config.toml
n_layer = 18
d_model = 192
n_head = 3
n_kv_head = 1
head_dim = 32
d_mlp = 512
vocab_size = 610
activation = "swiglu"
norm = "rmsnorm"
norm_place = "pre"
norm_eps = 1e-05
positions = "rope"
rope_base = 2600.0
rope_fraction = 1.0
qk_norm = true
attn_scale = 0.177
bias = "none"
tie_embeddings = false
parallel_block = false
init = "orth"
init_std_qkv = 0.0267
init_std_o = 0.00445
init_std_up = 0.0267
init_std_down = 0.00445
optimizer = "muon_variant"
lr = 0.0114
lr_mult_o = 4.0
lr_mult_up = 1.34
beta1 = 0.95
lr_head = 0.00844
grad_clip = 2.0
warmup_steps = 118
schedule = "wsd"
decay_fraction = 0.925
decay_shape = "linear"
final_lr_fraction = 0.02
batch_tokens = 65536
seq_len = 1024
doc_mask = true
train_tokens = 490900000
steps = 7491
dataset = "wikipedia_en"
Each number is 128 + 24 x the weight over its row's rms, rounded and kept within 0 to 255. Layers, rows and columns count from 0. Numbers have three digits each. The size before them is the row's rms in percent of the matrix's.

# layer 9 MLP up, 512x192, rms 0.227, rows 81-95, columns 128-191
095:113109104124133098137149137151130165146153124118218130077150126134113121146139110093114119126118144110138176106120098100134110125171109125119132118131138137123121113078164101137105121124130124
102:120101090103105166102135129174143124115130144116106123111122082129098121150136156118149090129126152148126148119141099146173078118098155087126138115157118109113089145095145107139149136122104144
099:136144110137111164132130146129131172135130091148128111114117134130126102139088153107180133113075115126105109157142098168095092135145161127098151145105118158146136171117127110122081108119124104
092:119102145113151115122124088108147135135134088138150117103101125106106135143115085166123138111125174160140131101096139130117151104137093059144087087161098089103124120139147127109131122134134151
104:138122161139097136125115154171115109121157114124115120144142125136162078147136093128187155140136152137102145154107130158141149124124144121129191084153139168147100136105132126124112160160177084
102:156111096144153118107134088102121148102108137109132143110138128134129108141135099117124103178156168137110136133116143117092136124158140109158097166130132112072088133120140115113108140121132101
099:070073077114126114112109094156110160168079122127125169092168112144107154174166135104099119158143167128157116108143074107135128133099088164132132147121141102097162144109083175131129144122132121
102:072138083141149140098141148109129170115134108133158153105155119063092143146114153189061098108134138139107143165100160128188141151109134106140161104151082113096130150167123121127126112172116119
098:120157158129155109136103125107105149092130132129132132155136150129154136113137143162108163154108105133143134148105155082107094099137148132123128148136165162103082173154119135147090115134152155
100:090140152125125147092083095123114087106063152153117101131119107136091074130120131109132122135175152092143155106097150139115131111116144124104123125116123133104081131113099101151099131147139120
099:132132115095114126133112088127135154091100078115090171170147105117112127154165141124155130170128121117176139148130132126090131158161116155120137136103156129126150109186156154126135141180102136
100:164110131127158117143119087095103143133132172122104137112123202116100170114140119125099091175105125051122119142160139126138119091150139132085144133106131143144117176149105127126127100068111143
090:116121141146090142176129112163152149120135126135118154151093135137130103083101143121143142142125124117116127149120157163118132162123102120132140149142112174115102143130119157077139188143139113
101:129110155140157131121106133113141137101138096172102157070111133114112183165111167142161183116141124119143121125157145118122123056098125147104091087104101124112125132143155140123148135120097145
103:081124149144159116101092145160122086110108107130100111160094143123095096133158146054115110151130142118163187122105109111134142181109161166141111121129093111089113128129136105084084133135126160
# layer 9 MLP down (transposed), 512x192, rms 0.0997, rows 81-94, columns 128-191
093:176122119163116180161141144117128139154118155120079106126167106110125121111117140116158165128153103152124103100122137140125124089117144154181151135126134154134143103159146152090145111119121164
102:107166121120111136153144098153127166126111160134122135106122131147138129102098115119146145125138144118107134135135136119163126130162126069129163150102113148180139127146093091085112132176106135
096:099117119132110121070174126130154135158116158122115122116115111126142110123096151116110087134163112108131125167149097166141114135113140116115163067077128087125131093148123100141151151164112102
095:120155147159169099124153110132128185138128162143122173165150125136094141111125119119161168128106132149092112123159146160135124140168121146140131128125144159132154095054159138144125112115137106
106:131160153162175140122124107132155097124092172141134138130156141145133156090145142149057118095131121109139107115143116121182099161160105131099142100150128146134115152105154133143163140155109137
101:136096115120120145167133118073132085075119158114135131145092153131148132101132125114121126146131108114133118116123133128129153103111074093134168139143114093081118145139105121118115137149130160
099:141150125118177125126132136128132089130137107109120114159170138154157113152126080141152118113102106147124137121146113128157142117101100102133136121143110093185131121126145150112106129104126070
104:108165120104111147127128124135133125172101136110125139113116098147116142107108125155107134100163082137137126120125103105158146190163128090162139122137099117087119161144095131141151126125120126
098:129072102126136158109138113104117150101140089117078138117112105117109100114119121127093126135158145056119140140136144123143101154138104100129113107155129188106153107136117099127102142154131130
097:147119131129215091153174126105179128135122154112149120121135149127122165110115122152094141115111109146107095086141180154138099123116142122140078132096082118161165105143126124124145068179128154
096:125120111164139166166135114163102140052121121157120118136138114080105106195159148136147148142099122094140124117148112126109136143168140109108104090093125149175112138121142173140121099136135122
097:147121133120162165112136152141158102086147136132096104092133100093143118111105147137125121164151157147108120084118110107126127116111124114122150140120120133130132169157170111134178128111149126
091:124116153137180107091144125163120169147170145130138052076150147107110153123131126170100087138074137109127126072166156141114125124137101174144152112133164110105098121104170092149162148155090128
103:129117140131147168091128124148105133112107102109119102100113103133117137130146114147135123129165112103110113139128152104092109135127110133112065158085127117112136124144098095136118154147074098
# layer 9 MLP gate, 512x192, rms 0.215, rows 82-95, columns 128-191
098:089164157136136114128129125126157146130177130103152118178126171098146129113137090143124132181127141133125150139147101082092190121123120112108126145113154128137157130137154109127141091177106108
103:105174093108113164137070145124162148089156089115130154153124116143138166135118152104134118116153130135090102140121124151179123161157166114114115150078136128164116143129084125177134089137123110
096:137139115110156140109134129165168159138134111161085101186135139106137117105105097095148139140128144103137145110157158129162103123138068135136135110119121108145134124202089128111118115113124104
102:136130114115141143153131125109106113158053167127105122141108108122167103093085079148101142118085133142086129150147122122074135145110149102176100139076096092143121110096155141120100153155132161
100:116108109112124109172097124134111124109126116100107117120072118155139104165114122112157097146145127136155140136125087130096161149097096121141125126149114146172122129113186134141109151171147129
099:130098118133130109141142156169167176136157130108156164127062147163103131163112144119092147119134109141158096107114125110101133079106104137091138188164127133088143140127095117136117145140126148
102:135090145117125103122079161120099113122129156141165132039156119113148104126145189133122161135160100141136139126172129105147165118096109106142105128114156096090114139151099134135156150119137143
099:135087168138131186122150115101157178151147109120101161193135106122099120116090144103130099145134148129118134107136173154116110154137109113095114127114155132147070143115144163133157074106116130
103:135141116123095122158137148075113151160150143105145118109116121096105170128102123154158073126155104115103140156143186104130117124120124111133195123129074117101151126130119127110132099107141159
096:083127153122155152157144145128162132127154176148136138136159118126173121122127110146091107118126165121146151131189095108106101111181117098150172109163102096133162114133138087140153130141160124
101:120118164112111192059159163164130127087165124093137138116134149124116143155109147138162159146098169160121181168145137088125092088119146138146146126114081134141130159134130125130132132107171103
098:090116081157139145146141124104134138132108142079118174102119156155117112136118171126087143110168090107125120096138148079119130100133127112124111147126135140144135118109083072163116133112110159
100:148118144157102137165144134124121113126142148120119100181108149136136116097136107125129103153102085153107143138160142157123116144133137108122166183142107154169132092114155094173145115101096119
101:136137136135132126176160145147157149155109131168141111088144094149110165067133137087192146104103137128123056157117115110147115138129125117091159176136164129113099116152133166130131095122082129